config = dict(
    intermediate_size=384,
    positions='rope',
    optimizer='muon',
    max_grad_norm=2.0,
    schedule='wsd',
    final_lr_fraction=0.0,
)
Each number is 128 + 24 x the weight over its row's rms, rounded and kept within 0 to 255. Layers, rows and columns count from 0. The size above them is the row's rms in percent of the matrix's.

# layer 6 attention query, 128x128, rms 0.0937, rows 26-50, columns 0-127
size [105 101  96 113 103  93  83  97  97 106 102 119  94 105 113  98  98  99  98 101  97  92  96  94 110]
[[219 125 131 144 107 124 124 128 132  91 107 111 106 129 144 178 130  98 133 134  87 131 152  97 100 137 145 113 127 128 105 146 147 115 174 143 119 102 156 117 110 133 130 111 150 182  92 108 134 141 140 143 142 169 118 124  98 107 120 113  94 127 124 144 143 135 140 130 106 157 114 131 130 148  84 146 127  89 121 147 119  96 139 169 116 106 141 104 119 104 116 119 155  78 150 119 122 172 169 139 107 161 131 125  83 134 104 135 145 156 150 116  92 126 144 121 101 126 107  77 106 116 136 105  75 134 151  89]
 [116 156  90 157 105 129 129 128 126 156 130 106 113 103 122  98 112 130  99 108  96 139 111 111 131  86 121  91 125 118  87 123 121  97  65 119 110 117 146  88 108 164 172 179 106  92 128 110 120 127 101 103 119 147 162 124 135 160 114 172 125  74 150 153 122 158 129 164 126 132 158 130 123 122 117 123 101  95 115 150 123  93  64 127 122 131 134 108  85 135  98 155 136 120 169 123 139 122 128 116 107 116 103 157 159 159 104 160 135 126 144 117 106 135 144  68 135  99 156 114  90 130 125 125  90 125 146 137]
 [ 96 128 124 143  86 127  92  98 152 158 124 117 127 141 158 140 136 107 116  89 122  99 135 133 178 137 140 118  85 119 121 175 173 121 166 142 144 132 113 136 161 125 102 103 104 142 153 122 147  78 161 146 143 177 114 131 151  81 142 144 114 128 139 125 119 134 126 122 134 143 121 156 154  86 152 144 139 121 123 177 128 135 166 173  99 144 172 126 136 138 132 107 127 162 160 130 151 108 140 110 126 123 119  95 135 139  88 143 156 119 101 108  76 150 152 112 151  96 171 107 148 139 115 119 119 112 153 193]
 [158 106 146 107 117 164 115 116 123 107 133 126 108 129 154 129 160 131 162 115 112 137 122 135 126 145 187 131 135 127 118 134 112 107 159 156 142 145  82 104 107 140  94  60 107 124 147 147 155 166 141 133 100 169  94 128 117 181 126 113 119 195 124 152 130 129 129 175 132 100 163 135 136 137 120 129 157 128 131 188 141 117 129 192 113  82 117 103 120 115 130 147 173 129 123  97 104 143 158 157 116 103 158 107 103 160 109 120 120  96 152 120 123 125  97 117 152 114 148 124 111 146 150 174 131 133 118 124]
 [164 118 125  88 103 131  96 148 112 121 156 147 145 121 137 107 110 125 141 140 153 125 137 102 104  59 121 175 116 108 159 115 162 139 177 118 136 129 159 128 169 115 189  93 160  93  94 103 143 149 172 142 146 118 109 136 152 126 143 155 143 150  99 162 130 116 142  91 119 139 135 142 115  88  99 105 151 123 163 132 119 127  84 145 116 144 132 157 174  93 116 145 158 132 126 151 113 147 131 100 158 123 144  97 145 129 117 106 148 120 127  85  89 150 116 169 132 142 159 144 156 162 109 123 120 137  99 111]
 [113 119 128 118  99 136 146 135 113  88 178 146 101 134 120 132 151 138 151 121 135 155 131 126 162 132 140  92 166  84 140 123 118 168 115 130  87 104  96 121 136 130 142 134 170 123 137 159 161 156 101 128 131 135 115 150 125 151  69 156 143  97 153 106 160 181 144 132  96 109 152 168 113 178 112  95 149  98 131 133 108  92 116 147 149 154 147 126 143 128  90 164 132 149 121 145 114 139 142 153 140 109 140 144 129 145 127 137  92  89 173 155 161 125 136 161 128 125  93 121 108  96 153  95  87  96  88 130]
 [147 135 147  96 128 109  85 115 133 159 139 103 160 119 122 148 144 139 126 135 104 107 142 135 169 138 112 114  87 123 101 115 112 114 117 136 110 158 125 123 158 134 119 148 123 136 120 129  66 165 158  77 156 132 135 126 127 124 169 134  58 125 137 107 143  80 162 174 157 126 101 160 156 130 111 123 179 130 114 112  90 130  70 160 140 138 116 163  90 131 145 133 184 124 141 139 103 142 110 168 144 129 105 146 140 116 112 163 104 118 127 122 128 139 142 111 174 117 116 146 156 137 114 119 108 131 136 184]
 [140 115 106 166 138 122 175 157 149 145 150 135 108  99 147 154 160 140 148 106 133 107 107 142  93 117 110 111 123  91 103 142  96 123 121 101 119 160  98 165 132  95 118 121 146 151 103 141 107 128 144 125 122 167 112 108 133 135 152  79 133 117 135 134 119 150  92 114 146 134  86 143 147 126 121 131 134  92 124  95 136 187 108 103 158  96 162  85 164 127 173  87 133 146 158 167 176 128 132 117 145 156 116 151 167  69  92 157 152 141 142 144  91 124 127 114 155 125 140 101 154 110 121 149 147 109 117 144]
 [173 161 157  95 130 124 125 139 160 162 157 124 146 138 144 124 103 135 115 127 177 195  99 124 134 120 169 140 125 144 121 126 132 110 126 135  97 133 145 138 115 105 143 111 109 122 140 153 126 111  89  88 152 155  88 146  99 129 131 114 126 126 133 129 163 142 146 153 121 123  64 135 144 149 120 173 114 132 134 136 140 147 129  97 117 111 149 153 179 109 125 139 102 160  98 117 139 151 143 131  88 116 115 131 119 135 125 163 138 153 186 111 136 115 138  85 186 127 166 148 173 174 152 143  91 127  93 118]
 [115 127 115 109 117 126 122 100 149 126 142 176 144 114 177 131 161 120 161 133 127 136 130 117 134 131 193 120 132 116 191  93 165 116 156 140 102 103 119 158 161 105 126 168 127 109  96 167  93 113 144 115  93 152 159 117 160 145 126 132 125  88 143 171 115 149 119  92 106 140 159 151 142 146 140 119 102 141 166 129  89 136 101 127  97 139 127 131 122 142 135 137 123 175 146 117  96 158 100 105 116 128 109 137 122 132 165  85  95 136 152 149 160 117 121  80 129  80 152 148 109 127 155 116 111 103 114  89]
 [163  66 132 117 128 111 183 122 136 128 130 136 149 100 111 127 140 123 129 164  83 134  95 161  81  89 130 113 137 123 172 106 148 165 126 119 121 115  89 149 134 131 126  99 103 133 119 141 162 132  94 133  91 117 161 142 145 142 156 106 152 133  86 168 153 149 110 118 118  96 112 118 121 119 111  85 103 102  95  82  92 146  97 152 135 117  95 145 123  95 151 133 150 118 145 139  98 106 167 137 116 135 116 103 155 148 162  91 129 137  94 118 156 110 115 175 132 112 154 147  96 137 130 114 163 137 144  98]
 [128 131 115 116 156 162  94 144 115  89 162 129 156 147  91 134 125 104 110 139 109 143 144 138 127 156 101 143  90 133 141 136 123 147 136 140 184 116 119 120 109 163  99 138 152 135 172 135 120 121 148 135 126 141 152 106 137 142 145 124 103 175 146 174 126 138 110 147 137 118 164 116 145 137 194 161 140 144 166 101 141 134 101  98 135 149 134 100 122 135 146 168 164 137 116 106 137  99  93 106 127 119 100 152  91 160 144 108 106  78 172 159 162 117 166 144  96  78 165 114 117 119 121 132 176 126 104 111]
 [124 105 147 127  87 104 108 138 116 116  87 130 122 113 115 168 149 147 161 138 121 135  90 123 104 148 183 123 135 148 111 143 172 140 176 131  94  95 101 140 108 177 154  53 116 136  73 125 141 132 145 102  91 149 138 103 125 154 137 128 128 101 152 156 128 102 129 123 115 113 107 103 122 108 160  97 126  89 118 127 141 139 114 148 166  98 143 138 103  72 100 120 137 129 115 107 135 125 161 111 105 131 140 129 116 137 162 138 188 151 153 115 100 113 107 124 171 127 165 140 140 158 134 166 132 122 136 109]
 [148 122 144  93 129 169 111 151  88 119 170 121 118 140 101  82 157 148 138 115 126 149 120 112 116  81 125 127 171 150 125 129 151 126 140 112 157 116 109 141 104 114 156 139 118 100 117 124 114 144 211 139 130  92  93 125 130 148 122 126 159 111 105 128 139 167 168 134 134 122 115 126 168  85 118 146 140 133 111 110  90  63 124 126 133 128 141 171 146 142 120 165 126 149 132 137 135  96 115 116 109 135 162 139 104 127 127 190 118 162 117 163 120  90 127 150  74 133 115 110 115 113 106 152  94 170 122 119]
 [121 171 138 115 158 123  90 114 151 146 146 154 146 134 101 145 156 155 138 124  86 120 143 136  89 183 117 154 156 118 142 140  78 151 126  70 117 140 127 112 136 176 171 153 100 113 124 108 147 114  94 105 132 165  90 152 106 124 145 136 147 142 135 138 114 141 132 118 102 152 117 113 137 115 130  89 125 134 141 101 144 121 139 108 140 158 146 179  95 184 102 158 138 136 123 105  72 168 127 164 143  94 143 129 146 136 127  93  96 119 120 106 118 149 134 107 145 135 122 165 106  73  99 137 127 120 156 125]
 [118  95  92 133 154 147  90 121 145 161 113 112 173 115 142 119 107 162 152 136  92 150 125 101 117 173 116  74 135 110 117 137 115 118 159  92 138 155 170 125 113 164 143 134 130  89 101 134 125 179 131 128 160 140 103 120 104 123  96 148 115 160 127 110 148 157 123 121 113 120 187 119 161 155 159 145 157 152 136 130 108 142 108 130 114 121 154 149 122 120 115 147 167 147 109 138 132 117 148 139 155 134 137 129 112 127 178 133 135 112 165 144  86  71  82 100 141  73  99 122 123 164 133 107 129 161 103 130]
 [130 171 150 116 131  88 106 156 123 116 153 114 122 114 131 124 131  59 152 163 138 114 126 130  90 121 141 174 128 113 114 117 102 141 116  85 183 156 169 155 168 145 130 110 143 125 149 149 113 111 143 120 160 118 147 127 142 107 122 157 129 155 105 124  99 141 140 123 137 100 107 151 161  79 142 158 145 111 115 140 150 126  96 121 121 165 162  90 117 133 150 120 172 148 170 139  91 146  76 167  87 120 112 167 116  95 143 140 148 128 150 137 126 172 123 140 101 140  98 136 142 115 132  91  99 102 145 128]
 [113 103 159 126 156  97  96 112 120  95 121 180 148 139 158 122 160 124 101 120 137 119 100 147 128 159  82 129 135 124  91 159 121 156  86  80 115 122 137 126  91 143 131 126 173  93 104 135 185 148 144 134 116 136 143 116 129 140 106 130 123 129  90 137 108 125 112 137  92 132 140 108 147 138 146 153 101 175 156 139 147  71 157 122 130 106 113 162 161 103 127 161 146 124 154  97 120 122 117 143 119  87 158 158 141  75 148 131 103 109 140 160 160 136 137 106  97  94 136 173  99 142 118 142 158 133  95 122]
 [134 122 110 138 145 107 140 108 130  94 126 150 108 163 140 146 102 107  95  73 109 106 132 146 180 128  88  99 157 124 128 140 172 112 124 140  67 120 123 174 111 117 128 152 121 119 145 129 117 119 177 149 119 129 145  95 102 130 145 163 107  90 119 111 114 126 124 160 133 127 168 151 148 135  95 125 141 162 121 136 134 121 136 155 131 135 140 134 169 142 158 178 128 115  81 136  79 144  79 153  69 127 126 112 127 147  90 152  88  94 119 112 108 120 112 117 107 146 154 124 157 165 160 148 117 148 144 126]
 [118 146 118 132 143 153 117  90 119 104 105 170 137 134 113 119  93 100 146 147 101 146 181 139 161 170 139 129 117 153 143 129 112 121 132 125 104 122 128 150 120 149  83 130 177 142 129 124  93  88 157 150 108  99 131 114 108 101 133 132 169 117 116 118  65 114 139 100 158 161 140 110 136 109 125 122 138 138 153 138 143 156 215 144 125  82 130 137 103 128 138  86 149 151 131 137 166 107 154  74 136 140 148 128 161 143  89 132 147 112 137 128  93 133 109 119 142 135 115 106 183 110 123 154 161 147 123 139]
 [127 133 171  99 116 146 103 170 133  97 145 120  98 103  93 118 125 132 107 122 130 111 101 158 128 121 132 127  84 143  71 143 145  80 186 123 136 150 164 118 104 117  99 119 110 135 138 149 113 108 151 160 115 103 141 156 154 171  80 141 118 154  73 108 133 135 143 120 135 128 125  93 139 114 136  91  80 157 150 123 109 158 128 110 114 118 139 129 108 152 203 151 143 106 112 149 153  97 172 132 175 112 139 120 116 115 143 146 119 131 124 109 123 104 132 131 108 133 137  99 113 149 149 171 112 148 131 166]
 [107 160  92  97 136 135  98 108 108 117 142 129 200 142 110 139 143 141 121 105 129 161 141 155 125 128 111 125 162 130 150 118 127  96 133 128  98  95  84 130 110 120 134 175 147 137 114 133 159 120 123  75 144 100 155 130 136 124 100 168 112  72 156 133 171 109 117 153 136 134 152 120 110 182 145 146 138 100 136 105 124 141 106 152 113 113 146 131 102 170 160 126 138 142 180 143 152 121 131  85 120 123 147 124 106 147 104 141 111 158 108 111 119 105 133 150 133 187 107 140 181 117 104 174 122 154 104 142]
 [100 112 127  98 146 126 139  93 135  88  81 143 159 117  97 118 104 127 115 117 155 131 108 116 142 112 151 130 136 132 126 140 137 123 141 135 119  76 141 127 114  85  88 144 166 144 130 123 124 136 121 104 139 104 127  97  64 118 151  99 133 121 118 142 103 119 141 161  89 181 150 120 123 129 113 108 116 124 178  49 103 128 104 115  79 148 139 147 104 113 120 134 129 138  79 153 130  88 136  98 180 147 114 107 111 176 169  99 125 114 127 118 112 117 138 132 105  90 156 168 125 150 140 138 117 151 122 148]
 [109 107 135 150 150  81 166 120 128 133 130 163 134 106 146 161 152 165  76 106  80 143 108 151 125 157 125 130 146 139 146 162 162 112 133 112 125 129 141 140 113 174  97  89 129 135 167 153  98 109 126  92 110  94 150 138 123 138 115 118 115  74 126 171 141 122 111 119 142 150 174 144 114  74  64  69 153 141 125 138 115 153 126 124 149 139 137 143  93  91 149 129 105 141 116 113 137 112 163 116 145 102 115 144 120 125 138 123 133 128 138  78 107 115 139 122 125 138 143 109 163 153 125 153 145 185 143 116]
 [119 166 108 158  71 104 127 154  96 101 126  69 161 123 140 127  97 148 124 120 127 141  96 137 158 151 167 143 101 131 137 112 140 128 129  93 127 127 146  98 171 110 148 104 175 122 121 115 144 128 164 127 113 168 103 150  81 146 115 125 124  88  78 136 103 156 150 120 114  96 116 114 157 112 129 157 107 111 136 142 161 127 100 134  97 129 140 162 150 144 156  93  94 143 152  84 139 133 123 128 149 116 111 111 150 139 116 154 107 135  68 117 161 119 121 142 174  99 132 158 147 132 146 145 145 159 168 133]]